Weights of a small transformer language model: width 256, a variant of Muon for these matrices.
Each number is 50 + 12 x the weight over the matrix's rms, rounded and kept within 0 to 99. Layers, rows and columns count from 0.

# layer 12 MLP gate, 704x256, rms 0.0847, rows 244-262, columns 128-255
56 74 57 45 27 31 52 57 45 35 73 55 54 47 49 31 51 50 30 42 55 47 60 53 56 49 60 56 40 51 49 33 53 40 44 63 47 52 38 55 32 74 46 30 52 52 40 51 44 69 32 56 52 57 58 44 48 62 49 35 66 49 55 49 46 60 52 47 54 51 32 44 53 47 39 46 55 43 58 26 54 68 68 32 51 38 47 48 54 47 46 54 56 51 42 35 53 45 56 61 70 62 46 68 63 53 58 60 58 54 59 43 59 45 41 42 53 52 63 68 42 53 42 48 40 43 54 50
50 51 60 62 40 18 55 58 52 12 65 34 79 64 41 44 45 39 56 67 52 50 48 64 60 80 49 45 57 25 49 74 55 45 43 66 39 49 47 35 71 52 71 51 54 49 45 47 39 47 54 77 55 34 41 58 52 52 50 57 64 49 52 38 64 52 56 37 47 50 37 35 64 68 50 41 53 40 43 46 52 28 38 67 57 49 46 50 41 45 65 41 51 70 27 49 56 37 52 26 62 20 38 59 63 63 24 29 68 47 48 45 44 42 55 33 63 52 63 61 48 28 42 25 48 54 72 34
60 54 66 41 66 46 42 57 53 66 36 51 55 54 48 44 47 48 56 45 63 46 61 39 46 69 55 51 51 64 58 70 64 68 58 41 52 58 40 69 54 57 56 53 54 53 59 44 38 41 45 42 57 18 51 41 37 54 45 51 48 51 58 25 54 44 52 54 59 64 54 47 38 51 32 40 42 39 41 30 47 59 44 39 56 60 43 36 76 65 61 56 64 47 63 58 53 43 61 59 54 67 45 26 64 34 54 45 60 36 68 60 42 46 40 45 41 56 71 54 52 41 57 38 68 54 42 41
61 44 71 56 24 40 25 61 47 26 66 55 63 41 26 69 80 50 54 29 65 47 51 59 19 58 46 55 34 56 41 50 79 35 47 38 52 53 34 45 27 56 65 43 56 43 77 56 53 51 40 55 68 61 56 38 36 41 55 57 47 51 26 56 71 62 59 54 43 73 64 52 48 34 59 45 45 46 34 52 59 66 62 65 59 51 41 37 65 56 37 66 53 46 55 45 66 39 50 67 60 38 28 49 47 72 30 77 53 33 52 43 59 54 37 49 67 53 38 30 55 31 52 43 54 45 49 59
67 70 58 42 31 44 46 54 58 58 46 36 66 55 63 68 55 57 48 51 38 74 49 42 40 47 54 44 71 72 46 46 43 45 65 36 49 41 66 37 68 56 46 62 59 78 37 49 48 61 50 51 27 37 53 66 50 60 63 49 61 35 51 64 55 47 57 56 62 32 59 50 62 60 66 31 58 58 50 51 48 43 43 62 42 74 39 48 39 60 54 37 72 66 42 30 41 49 53 43 32 47 49 81 46 36 51 65 46 18 56 30 41 46 41 46 42 23 62 57 57 50 37 44 46 62 35 48
65 45 43 52 41 69 59 53 44 38 52 55 75 64 47 55 55 52 23 49 47 49 64 66 16 52 48 50 32 52 48 48 34 37 71 39 39 48 69 49 32 64 37 50 49 53 40 64 44 61 41 53 41 44 41 55 67 57 44 27 48 58 42 73 67 61 50 39 51 28 39 85 33 54 52 27 56 48 51 38 49 61 50 54 53 43 40 59 30 60 62 42 39 73 46 27 61 45 47 52 60 63 74 38 48 41 28 42 56 61 51 64 46 37 54 56 42 60 71 45 49 52 37 43 50 67 53 65
49 52 58 50 40 47 46 44 40 55 50 70 62 43 44 58 46 42 66 76 80 42 45 45 50 68 44 64 46 39 63 40 69 63 24 47 44 57 37 36 52 57 46 38 63 60 55 30 31 54 69 46 35 45 55 64 48 38 52 62 46 54 39 34 59 32 28 28 33 50 41 54 60 31 55 31 58 76 45 42 41 45 75 43 66 56 50 29 45 59 55 64 50 48 52 53 57 59 18 59 59 32 48 33 33 42 47 75 60 32 36 65 57 44 61 49 50 76 42 29 39 65 47 64 40 46 51 57
49 48 72 34 54 54 62 37 51 39 54 33 35 34 47 41 46 56 55 74 57 51 60 34 32 62 40 16 44 47 56 62 58 66 56 52 47 67 40 37 62 31 50 24 26 53 60 40 69 63 76 50 49 58 34 52 65 51 36 67 48 64 63 37 57 55 35 55 60 85 34 52 44 60 64 52 47 47 67 53 34 55 33 52 61 42 48 37 35 39 32 59 46 44 66 47 37 59 67 51 44 47 57 43 30 52 35 38 43 51 49 46 58 61 46 57 61 46 41 51 67 46 43 48 58 48 53 49
48 55 30 72 81 27 32 42 43 57 49 50 36 32 36 48 64 59 28 45 46 49 63 34 40 77 55 37 47 39 49 44 73 51 29 53 43 52 28 38 51 50 29 09 35 31 47 46 42 59 55 57 59 31 54 64 49 59 14 40 49 62 39 57 59 51 58 55 79 58 45 34 50 26 43 69 37 55 39 51 58 58 59 59 71 67 57 76 64 40 56 36 46 55 33 44 68 47 57 67 45 50 45 51 25 56 36 40 55 30 41 54 49 45 40 35 43 59 39 50 59 53 43 41 51 59 65 58
29 33 62 62 68 63 49 67 29 40 40 38 59 82 36 52 49 51 52 53 33 28 33 49 49 27 57 69 48 65 49 23 46 42 55 42 49 42 49 36 65 53 78 46 63 40 62 47 51 70 39 28 52 38 62 64 43 59 47 37 58 35 45 49 40 52 41 62 51 54 75 50 64 62 39 62 50 52 54 56 54 56 28 53 53 44 37 47 43 73 56 58 69 49 39 48 37 37 51 55 57 57 60 63 48 59 62 45 66 59 62 62 52 43 56 57 54 74 45 50 27 47 46 43 59 36 65 29
65 18 61 44 56 26 69 53 45 65 79 34 58 57 50 62 57 29 30 54 46 49 43 43 43 33 55 35 49 46 42 71 44 57 56 59 47 61 47 33 50 54 49 52 44 53 49 50 49 43 45 26 59 74 52 62 50 42 39 75 59 73 57 33 49 46 63 39 39 69 60 55 24 62 41 43 58 36 42 34 60 45 39 46 31 51 40 20 54 47 53 70 69 28 44 40 56 48 30 43 27 63 61 66 61 55 49 43 52 54 60 50 70 39 53 57 58 60 66 53 55 56 42 56 60 53 40 74
44 71 55 45 52 31 64 47 55 36 48 38 25 64 51 37 43 56 40 53 47 39 40 66 53 64 75 18 40 35 48 66 73 51 59 54 64 47 64 60 41 70 69 52 54 31 36 55 34 57 72 55 65 68 53 47 59 65 61 52 48 58 70 23 48 47 44 48 44 26 47 50 51 61 77 59 64 44 51 71 38 60 51 29 56 53 51 47 38 50 55 56 54 37 56 49 49 36 23 47 79 53 59 37 39 50 62 50 59 60 49 54 24 55 52 45 36 53 48 48 49 42 41 56 42 76 43 50
63 64 52 28 39 50 58 61 44 53 44 27 42 58 41 52 56 47 59 44 48 53 49 29 39 49 35 58 44 38 45 38 47 50 43 74 49 70 43 31 63 41 49 29 69 36 49 62 42 50 40 33 48 52 57 31 32 45 39 46 43 73 52 57 45 42 45 45 55 38 48 44 51 48 38 49 58 48 52 41 40 54 45 58 41 45 39 56 61 36 43 44 68 27 54 56 32 60 45 53 59 72 57 48 55 43 67 41 47 46 53 48 55 52 77 48 60 60 59 44 53 13 57 39 59 57 50 39
60 41 39 53 31 67 41 64 48 51 45 32 44 60 26 54 53 37 54 49 56 50 51 60 46 32 27 51 61 26 50 50 54 58 42 32 56 56 58 60 28 68 34 32 43 63 48 49 43 58 40 54 25 37 53 44 47 46 35 40 50 55 40 48 76 44 45 42 50 47 72 47 35 50 69 59 52 46 56 62 65 49 55 53 44 43 42 50 39 57 58 31 59 43 48 32 56 53 32 57 66 57 55 50 28 56 41 48 63 55 55 48 70 46 41 68 37 37 53 62 48 50 60 45 52 26 59 49
43 44 43 41 49 47 56 31 50 51 52 44 53 47 46 47 46 62 47 39 31 44 46 53 44 48 40 58 37 57 63 28 55 63 54 59 67 44 52 43 52 55 46 28 57 66 42 50 42 21 37 57 30 55 64 30 54 26 49 33 47 30 62 61 57 65 68 37 34 54 53 56 56 43 75 40 32 61 63 58 52 78 47 45 34 41 58 48 45 47 55 46 68 51 51 58 58 38 48 35 72 54 62 58 52 55 43 50 48 43 59 42 53 66 33 26 60 50 55 46 36 71 62 36 48 58 50 50
44 20 50 41 38 33 38 41 37 51 55 57 59 50 66 44 39 43 71 57 48 55 50 35 45 63 67 48 69 76 52 55 60 46 49 64 53 52 53 58 57 58 57 45 66 53 44 54 84 56 29 34 53 48 38 46 49 66 43 57 55 49 52 50 43 44 51 56 53 69 62 44 23 69 52 63 54 17 50 52 46 33 65 55 57 77 58 42 53 51 55 60 51 49 65 67 43 52 48 55 40 49 72 61 46 66 34 74 51 43 49 65 58 66 60 32 43 50 43 46 64 41 29 43 55 60 57 68
87 46 60 39 64 40 40 43 56 37 59 56 51 25 34 21 58 34 54 57 48 64 46 43 34 38 57 49 54 51 44 51 55 42 62 36 48 35 54 58 36 59 69 57 59 47 55 76 47 51 63 48 58 43 63 56 26 34 51 50 40 52 56 47 45 52 35 47 31 45 34 51 45 63 54 97 35 61 54 38 37 54 35 69 52 69 48 60 25 49 52 76 68 51 54 64 43 49 27 54 63 40 45 53 37 60 54 44 48 22 43 25 34 40 53 39 45 41 56 53 41 46 55 33 54 39 76 58
49 54 50 74 56 57 54 46 27 51 43 57 54 71 67 50 60 53 48 60 63 46 56 38 71 55 60 51 47 36 67 42 51 69 44 59 46 42 49 37 38 66 49 68 19 63 33 58 46 57 56 55 75 59 47 31 56 66 75 46 72 43 47 39 50 59 32 69 22 58 57 31 40 60 62 41 55 62 47 35 60 66 57 50 57 61 58 27 65 34 65 62 83 59 51 45 68 58 64 48 55 61 65 47 35 39 68 50 50 40 60 48 62 61 65 33 56 45 45 52 47 54 54 44 61 63 54 65
54 50 54 39 68 43 65 45 40 66 60 36 46 39 46 63 49 24 53 58 40 58 51 52 44 59 45 57 68 28 55 72 65 39 47 56 38 75 57 67 64 25 52 64 68 65 51 75 48 40 54 54 51 45 73 64 40 56 32 41 39 60 61 70 55 55 52 55 57 62 44 61 33 61 71 45 49 68 49 63 51 49 40 53 53 69 63 38 53 36 33 47 53 50 52 56 56 52 48 66 44 56 50 80 76 47 53 39 46 60 45 56 39 58 45 76 56 41 49 40 49 45 55 56 58 36 71 60
# layer 12 MLP up, 704x256, rms 0.0863, rows 244-261, columns 128-255
42 54 76 51 50 44 64 29 45 48 74 64 49 75 36 43 39 54 19 85 66 55 64 44 42 49 47 42 42 34 55 35 39 30 56 28 47 38 49 57 34 52 40 58 51 53 42 57 59 58 64 48 41 52 45 51 68 38 60 39 63 39 49 53 62 67 44 60 39 76 45 43 50 72 52 42 40 46 47 44 48 51 35 33 40 56 35 35 34 44 61 36 40 64 48 47 56 54 41 54 48 34 52 73 51 59 71 63 57 36 32 45 47 41 54 55 57 39 43 33 63 55 45 57 33 44 55 49
36 57 34 31 68 44 43 51 33 46 49 61 52 42 59 37 28 73 46 48 51 53 67 44 51 64 43 45 56 50 51 35 37 54 54 51 28 53 48 36 63 48 59 42 33 60 67 65 22 59 62 60 43 50 30 51 62 50 61 43 39 65 39 38 43 39 36 54 37 56 28 61 56 62 59 72 52 36 12 64 57 52 45 78 46 40 22 57 46 62 58 54 50 60 44 40 57 50 23 45 41 42 56 58 52 55 40 50 49 64 50 44 54 62 26 55 57 48 45 46 59 59 63 57 51 78 17 45
41 64 50 31 36 52 66 64 57 35 46 67 53 46 39 57 56 52 44 64 62 48 40 51 67 51 38 32 44 46 45 32 58 43 52 36 42 58 31 41 51 53 43 69 42 59 45 56 51 45 33 38 79 55 52 54 50 54 49 43 53 70 51 50 46 45 73 33 61 61 62 49 45 49 57 51 50 45 54 43 36 57 47 80 63 42 36 39 51 60 61 51 35 40 49 52 47 64 51 55 34 62 59 48 68 36 67 38 39 50 47 20 48 50 44 57 32 47 63 47 68 40 50 53 38 38 46 31
47 51 53 69 64 49 50 55 41 54 52 29 52 59 32 59 64 52 56 53 30 52 56 83 48 66 60 73 46 51 48 66 32 50 49 55 66 21 50 35 69 65 55 50 58 55 52 78 61 56 59 34 46 65 51 56 35 33 67 38 57 62 58 56 61 78 61 41 48 48 69 54 47 40 49 68 28 57 52 32 61 45 60 29 59 45 52 73 60 43 55 36 42 27 35 49 59 67 51 41 45 26 49 48 57 27 39 36 13 39 38 58 38 70 74 63 47 55 53 48 61 75 42 74 49 33 52 32
39 46 56 51 60 63 54 58 43 41 57 47 45 64 30 54 79 55 62 39 60 28 59 51 71 52 44 57 67 30 68 53 37 32 40 51 25 47 48 47 61 43 60 42 73 55 50 39 38 46 43 68 51 63 58 49 36 57 49 37 42 62 60 43 31 53 56 41 43 36 54 73 70 45 49 57 63 54 59 43 53 58 67 63 42 55 34 26 44 42 55 53 64 47 35 58 62 40 58 48 32 46 26 64 21 62 38 46 79 46 46 48 41 36 34 48 47 73 55 43 57 42 45 66 40 45 55 53
60 64 67 63 59 41 45 33 66 39 62 60 52 60 62 60 46 51 53 43 44 25 66 65 28 37 41 58 46 42 42 59 40 49 24 52 41 43 34 49 64 59 36 45 48 61 51 46 49 52 34 31 59 52 43 62 58 49 39 43 46 40 40 50 31 50 58 56 53 54 62 40 50 36 74 57 59 62 50 47 55 42 70 48 59 77 48 43 58 50 45 55 58 31 42 56 51 55 35 65 61 38 25 51 43 46 49 73 40 49 24 36 37 60 40 46 64 33 39 41 59 49 61 31 35 34 49 43
60 53 19 35 34 40 51 55 44 45 50 60 47 60 39 45 49 47 56 57 48 36 54 42 34 49 56 67 45 56 23 26 53 49 42 28 30 66 32 39 55 57 55 38 35 41 75 42 60 46 52 46 30 67 63 40 32 55 56 19 34 56 41 53 47 59 49 51 51 53 47 52 47 49 24 44 46 33 36 66 46 51 77 75 40 54 49 47 58 50 37 43 43 80 52 41 54 48 42 63 54 36 42 38 26 44 45 43 53 62 38 58 80 66 47 51 60 55 18 59 56 38 52 37 38 44 52 32
54 60 48 53 69 48 50 51 47 32 43 73 36 38 53 40 75 34 42 58 60 52 40 65 61 58 59 52 46 72 59 39 54 49 49 53 41 73 60 58 59 50 35 64 40 49 35 46 56 39 50 59 43 46 42 62 44 63 41 27 82 29 37 61 37 45 26 60 68 44 38 44 80 45 53 39 70 48 34 46 73 36 47 49 57 27 54 44 57 64 54 51 44 35 66 65 65 52 38 21 60 62 44 60 31 35 52 29 59 56 61 70 47 51 40 27 34 52 53 70 44 40 34 65 42 40 34 41
44 46 58 35 29 40 28 50 40 31 13 78 68 64 46 47 48 29 45 45 70 42 49 43 78 38 46 51 54 60 56 55 57 53 67 53 35 78 60 28 50 46 41 34 42 70 40 56 59 58 39 34 46 44 55 65 33 66 51 65 61 52 50 45 50 35 49 63 41 37 52 68 55 38 55 27 70 56 34 38 61 51 68 51 57 30 51 40 56 55 45 76 57 48 49 68 35 53 60 53 49 46 60 39 56 51 50 44 33 66 49 51 69 25 68 36 47 63 44 72 58 52 46 31 55 51 39 83
47 55 60 59 59 37 46 47 68 44 48 69 68 66 68 53 48 57 41 15 45 72 65 53 44 61 59 41 45 57 46 40 53 60 37 63 38 44 51 56 25 54 67 64 45 64 57 29 49 51 53 42 43 56 41 52 68 53 51 58 48 58 44 51 46 44 38 39 50 28 34 48 53 29 30 83 51 42 28 41 45 65 54 47 51 27 59 46 62 50 53 50 26 60 46 59 38 60 82 47 60 32 58 50 42 47 50 55 52 36 43 28 28 62 64 53 61 46 68 66 44 57 46 64 46 65 41 46
57 37 54 57 45 36 49 58 57 50 48 59 51 43 52 72 51 60 48 39 43 53 32 45 48 50 67 69 50 55 58 63 42 40 37 53 57 46 46 58 28 51 45 63 39 45 61 51 51 59 53 66 70 57 37 51 62 74 58 46 80 44 32 32 42 49 46 30 34 35 40 55 45 51 48 62 40 66 67 62 50 56 57 44 46 39 53 38 32 49 55 36 71 47 51 50 62 76 53 45 66 55 76 75 44 37 57 41 51 50 42 40 43 57 49 57 59 32 66 42 14 58 46 43 47 47 59 56
49 44 68 49 58 41 68 41 55 61 43 53 50 47 25 46 48 69 42 68 50 31 50 47 42 45 51 43 63 37 44 38 54 32 48 59 48 55 51 29 40 44 42 51 60 49 44 48 46 62 50 24 46 40 62 64 51 54 49 63 45 42 33 72 67 75 59 50 39 59 58 43 50 58 47 49 28 45 58 51 69 48 71 56 67 64 40 58 49 48 31 49 34 46 42 53 29 63 50 44 31 61 25 52 51 40 64 45 59 64 53 77 37 50 46 86 50 21 42 48 60 41 44 41 25 49 55 54
56 64 37 56 55 61 54 47 45 36 61 36 47 53 37 38 71 24 54 62 51 57 37 40 67 56 56 52 64 49 45 31 52 63 58 24 57 61 54 37 65 43 21 55 52 33 56 35 41 62 52 47 29 59 67 39 52 50 53 48 34 47 66 57 49 42 26 42 49 36 44 60 47 42 57 64 47 54 52 72 43 43 42 52 47 74 47 73 63 72 38 48 45 45 42 54 41 60 27 50 63 55 54 53 54 48 61 52 67 61 57 51 47 71 60 55 46 69 59 40 57 40 47 51 60 41 37 46
54 45 34 72 41 51 51 61 31 39 29 39 64 51 39 63 46 65 59 48 61 40 44 43 31 60 56 42 78 32 60 49 69 60 45 64 74 66 52 49 53 46 55 35 52 38 64 42 51 46 51 39 34 58 62 47 57 38 52 69 45 48 36 46 24 55 63 34 70 51 46 49 58 57 50 63 64 52 49 52 44 50 53 27 49 60 42 60 46 44 54 35 45 53 44 73 45 49 54 38 35 40 37 57 56 46 45 61 49 52 78 44 50 29 60 45 53 35 33 46 64 61 58 40 35 55 36 36
82 62 38 72 73 40 61 47 32 47 35 47 52 50 58 46 44 48 46 50 30 46 75 53 26 53 73 40 50 50 33 51 60 63 29 39 55 53 68 70 47 57 51 50 44 50 62 66 59 36 66 67 37 53 45 36 45 53 68 52 55 54 35 51 38 32 72 61 53 41 36 46 40 53 46 64 33 37 55 50 37 49 53 68 64 52 38 55 48 71 64 50 40 58 63 64 56 40 65 65 57 53 66 74 40 48 54 47 66 46 61 50 32 44 56 69 40 39 48 63 64 21 52 62 50 62 53 64
47 60 42 51 51 52 43 50 32 56 46 46 41 55 38 56 49 63 62 18 48 32 56 42 46 54 48 44 59 51 62 60 57 24 45 33 44 36 75 52 58 83 44 53 27 66 42 32 73 50 48 45 67 37 59 53 33 55 26 50 68 28 55 61 50 43 73 55 33 58 37 64 55 71 66 62 46 35 48 59 53 50 53 65 69 49 46 75 50 46 55 48 59 35 69 54 70 67 25 45 28 64 46 66 47 52 35 50 30 72 47 46 48 48 67 51 42 37 62 48 52 43 63 64 72 39 64 34
33 32 37 55 58 28 39 58 49 60 38 42 46 59 52 64 62 49 46 46 51 70 31 42 50 54 44 33 28 42 44 64 46 64 79 33 32 40 43 59 50 60 71 37 41 71 57 39 44 53 74 54 50 39 53 50 49 49 64 79 25 37 53 34 37 57 44 60 49 45 61 52 26 49 41 40 70 65 52 47 47 59 62 63 56 61 34 52 68 49 43 47 48 73 76 48 52 64 45 62 79 62 52 52 51 50 71 94 52 39 63 65 55 39 50 54 63 39 62 58 75 44 43 61 24 52 48 35
60 49 28 36 35 54 32 46 58 45 47 61 44 23 28 54 60 34 54 49 58 32 57 43 53 64 47 30 47 40 49 54 67 41 52 64 58 45 25 48 40 42 67 50 40 46 62 49 40 54 61 48 59 70 46 23 40 74 54 43 55 57 46 57 76 57 57 63 18 60 55 66 41 43 64 61 43 57 49 64 73 50 23 49 41 45 41 52 51 39 47 44 61 69 59 47 54 43 52 53 39 65 58 59 46 47 52 71 56 60 46 44 42 77 53 45 57 44 39 44 67 47 40 68 54 38 51 65
# layer 12 MLP down (transposed), 704x256, rms 0.25, rows 244-261, columns 128-255
59 51 70 66 40 52 29 63 59 37 50 51 68 55 60 53 31 38 68 56 24 69 42 54 49 65 45 40 39 48 67 64 52 44 48 55 60 36 53 68 46 20 52 47 70 51 47 51 49 57 63 32 52 72 62 56 45 41 56 44 48 39 56 39 54 76 53 46 39 50 34 31 47 51 31 53 68 47 28 52 47 46 50 72 69 47 52 70 52 56 42 54 56 55 38 68 47 54 57 51 70 57 50 45 53 60 64 51 71 68 46 43 70 30 49 78 37 56 28 69 61 35 60 33 58 45 66 68
69 29 62 59 38 72 27 50 47 48 58 52 55 42 74 53 49 70 45 36 60 44 35 43 28 36 38 36 65 66 36 37 45 26 59 43 22 32 43 54 36 37 47 38 49 34 47 56 66 71 28 38 58 53 39 51 62 55 65 30 59 38 44 56 34 45 66 39 59 30 51 50 45 50 77 64 32 54 37 43 55 54 42 42 60 61 72 43 46 54 47 70 61 48 60 68 66 51 40 59 61 35 48 59 39 43 38 33 58 40 88 45 43 59 40 23 34 57 48 71 41 45 35 30 56 67 46 44
29 43 47 65 37 39 28 72 40 51 45 39 47 45 43 57 53 50 55 56 53 57 42 57 61 53 56 43 43 57 42 52 50 42 59 37 39 46 53 55 67 68 55 51 48 45 50 50 40 65 60 62 54 51 50 53 47 60 48 29 66 51 64 57 48 48 36 74 56 35 46 38 52 55 59 57 49 57 57 48 64 52 70 50 58 63 45 52 22 46 26 59 61 54 53 50 52 43 37 50 61 47 66 40 32 42 53 49 65 49 53 35 59 49 52 49 39 53 56 60 55 36 33 56 33 44 63 37
50 62 61 37 49 53 58 64 37 25 38 44 45 35 47 63 46 58 60 59 44 47 27 47 47 72 60 55 29 48 40 42 41 41 31 56 49 70 62 54 45 72 61 59 45 43 54 41 64 44 67 53 54 55 49 70 40 49 34 54 48 41 67 33 47 32 70 42 31 44 58 43 37 44 51 45 45 53 55 27 51 57 40 67 48 54 66 49 55 67 77 52 37 57 56 39 30 47 69 60 55 15 39 47 50 41 37 59 16 50 56 61 61 78 59 68 50 40 49 59 26 47 61 66 88 48 49 50
74 51 48 54 39 47 45 51 50 44 71 52 65 47 60 53 40 56 60 53 43 47 34 54 56 51 49 31 61 48 57 55 06 50 53 57 44 76 65 53 41 49 54 63 43 77 70 46 63 55 36 43 54 33 32 42 53 39 59 41 59 40 53 56 72 34 40 56 54 58 64 57 46 36 35 32 32 50 44 48 69 53 37 33 48 57 47 46 55 73 50 45 61 49 52 49 47 60 52 29 39 77 50 30 43 43 41 63 89 53 73 54 66 46 51 39 45 48 74 73 37 49 45 56 49 53 42 63
56 41 46 64 70 52 52 43 58 53 21 40 52 57 48 53 59 33 56 41 28 57 49 53 56 59 47 66 62 39 54 42 63 60 24 51 64 39 36 65 34 57 45 44 50 40 36 56 53 37 53 41 43 68 64 56 55 48 59 59 49 43 62 52 62 44 56 44 62 69 44 64 41 45 47 48 19 35 46 43 37 50 44 44 39 49 62 56 25 44 54 69 54 60 43 49 58 49 77 49 38 70 55 64 27 47 51 41 30 65 55 54 28 41 46 42 82 73 36 53 53 55 35 53 59 45 62 53
54 62 55 54 43 68 43 46 48 60 41 57 63 31 28 36 61 54 34 50 46 45 37 59 22 43 48 39 48 68 53 30 50 48 44 42 57 59 57 56 74 45 56 50 62 66 27 67 75 47 52 44 50 41 54 71 50 41 32 42 42 66 45 72 49 41 50 64 70 40 42 49 52 37 44 45 32 45 37 63 55 37 54 29 52 54 29 44 40 64 23 56 65 63 48 59 51 61 44 47 50 44 68 42 66 33 63 21 57 45 36 58 48 67 28 55 43 45 77 30 50 64 33 66 52 59 52 38
49 35 54 49 43 29 57 60 55 51 38 68 45 67 36 42 61 54 70 51 37 63 47 39 46 32 52 50 65 56 37 41 49 23 67 36 47 61 70 44 34 42 67 53 41 51 35 29 44 30 57 60 37 68 32 52 51 49 35 52 62 38 39 70 44 57 44 61 41 68 70 49 49 55 48 53 23 43 78 44 52 51 53 52 55 30 60 56 47 50 55 53 55 80 28 58 63 38 40 46 77 41 29 46 50 31 50 42 71 38 63 45 61 50 61 50 66 63 36 68 36 59 48 47 51 53 53 50
46 57 47 78 35 51 24 57 58 59 46 28 50 44 65 55 31 43 40 41 34 55 62 74 49 39 60 47 32 38 57 75 68 48 62 38 31 47 39 64 67 42 48 49 49 47 41 42 35 35 45 61 54 60 67 56 36 70 59 51 42 25 65 58 46 64 33 55 34 46 39 65 47 41 63 55 50 36 17 45 50 49 67 45 47 45 28 65 65 70 44 53 52 60 39 61 56 41 62 57 49 48 58 72 65 50 62 55 82 74 35 47 59 43 58 53 38 33 59 43 60 46 37 46 56 48 58 54
68 55 62 47 31 67 67 40 50 62 47 54 52 53 52 42 55 44 41 60 46 44 42 40 64 40 35 54 42 54 40 51 44 64 46 64 32 45 50 55 49 62 59 60 68 32 62 61 60 55 61 27 58 71 64 61 56 28 45 36 36 72 65 49 33 59 62 36 42 57 55 29 28 33 57 40 55 74 66 73 41 68 63 71 65 57 32 69 34 54 64 46 55 35 45 59 42 37 60 55 40 38 52 37 33 36 42 37 47 34 48 59 90 55 40 48 48 49 55 44 27 50 34 45 62 27 40 37
70 53 61 29 49 58 39 41 30 41 52 43 50 46 42 46 58 35 46 52 66 42 35 40 50 59 46 36 45 56 53 42 47 58 53 44 36 43 41 48 61 50 57 58 67 50 55 73 41 44 56 51 36 29 53 62 54 56 50 41 30 42 63 59 36 40 56 62 50 68 52 51 39 68 36 41 39 45 91 54 51 54 50 52 44 53 73 43 30 45 53 43 64 64 52 60 51 33 63 57 42 53 56 59 60 30 69 42 02 00 62 48 61 62 32 43 51 47 47 53 49 48 70 62 60 59 33 60
42 23 45 62 51 36 32 61 40 38 58 48 45 48 41 60 61 29 65 32 28 41 44 43 54 42 45 41 57 33 41 38 61 46 62 56 29 52 45 63 60 38 37 72 41 54 52 69 42 43 39 59 40 61 59 51 52 39 24 40 32 49 65 39 38 69 49 38 43 50 44 62 51 43 49 65 53 46 44 44 58 54 60 48 34 51 60 61 53 33 48 45 30 43 49 76 51 47 68 53 43 36 53 44 45 33 58 72 43 59 51 59 60 84 53 51 49 40 44 42 30 43 60 53 68 75 63 57
47 35 50 41 59 34 39 49 44 53 54 79 46 73 67 42 57 60 38 66 49 36 62 62 46 49 34 67 53 40 76 48 56 51 45 56 66 55 35 55 73 35 44 37 64 44 37 42 69 47 56 44 38 57 46 59 49 55 74 34 53 31 58 57 42 60 61 47 55 64 51 39 46 33 41 39 56 33 36 47 35 63 42 49 57 38 31 36 63 55 52 62 62 57 43 38 61 55 53 58 57 48 30 65 60 50 52 67 75 49 42 56 26 55 49 38 55 53 46 54 42 41 54 65 30 38 43 28
59 44 59 34 50 74 52 52 59 63 60 49 53 56 22 62 56 45 35 48 47 37 33 53 64 61 49 59 53 58 68 24 51 54 38 53 48 37 36 55 58 63 46 48 50 56 47 43 36 43 54 52 43 56 59 49 51 55 61 41 39 29 61 35 33 59 61 54 43 34 36 39 32 53 63 44 42 42 58 49 54 35 39 67 46 46 53 77 48 46 59 76 57 81 45 54 33 23 48 72 63 51 45 35 56 60 47 67 59 67 53 48 52 41 59 48 65 71 56 44 41 31 42 40 55 69 34 57
24 52 49 58 50 46 61 59 66 44 75 61 56 35 74 40 56 49 62 86 52 46 53 67 51 39 49 44 46 64 68 50 46 48 55 59 48 48 56 38 54 56 42 63 68 59 55 25 65 38 66 52 42 39 46 52 33 57 48 52 44 40 58 43 58 29 34 48 37 87 39 38 50 74 45 45 60 38 37 59 57 33 48 46 23 70 40 53 53 47 77 52 43 37 48 52 59 67 57 66 53 60 55 50 40 28 47 42 54 45 46 17 38 42 35 40 43 41 63 35 74 48 45 40 54 39 47 31
50 35 62 60 57 50 45 60 59 47 42 60 65 61 68 47 37 50 50 29 37 57 34 54 58 55 57 47 58 51 57 39 49 48 53 54 64 69 38 62 48 46 52 58 34 61 48 51 36 70 38 41 52 56 47 48 34 34 51 25 69 51 64 53 43 43 52 29 52 47 60 33 79 54 46 36 57 48 55 40 46 21 47 52 51 57 50 38 54 62 56 38 52 61 53 47 24 45 36 50 49 61 46 51 42 47 52 36 71 54 74 68 42 37 60 33 69 57 34 26 57 70 58 38 24 44 54 47
46 34 32 47 60 56 69 42 43 65 33 61 78 44 60 70 46 29 47 33 42 24 44 50 64 56 36 54 68 61 47 69 31 46 56 64 51 56 54 65 48 62 65 32 39 42 36 52 44 42 58 31 54 71 50 43 55 54 43 42 48 26 39 45 83 44 50 53 53 54 48 57 56 70 41 51 27 70 41 29 33 38 64 64 51 46 52 62 31 51 42 27 63 42 64 54 49 52 73 60 69 65 42 45 37 55 64 60 52 42 70 33 50 44 57 43 57 52 33 59 40 42 52 59 29 37 40 44
55 50 49 42 46 54 45 25 35 50 55 64 41 57 38 43 27 11 64 51 54 55 76 32 70 45 46 41 47 42 50 58 62 52 55 34 59 70 47 64 45 51 63 73 42 36 69 41 27 41 55 43 71 63 67 31 65 83 36 37 60 58 57 35 59 33 46 47 36 59 53 58 28 67 52 57 48 43 48 32 55 45 24 45 25 51 52 37 47 46 50 46 62 81 26 76 51 30 61 50 34 51 46 69 64 62 53 51 61 47 52 36 51 56 36 48 70 65 46 54 42 49 60 58 39 58 53 43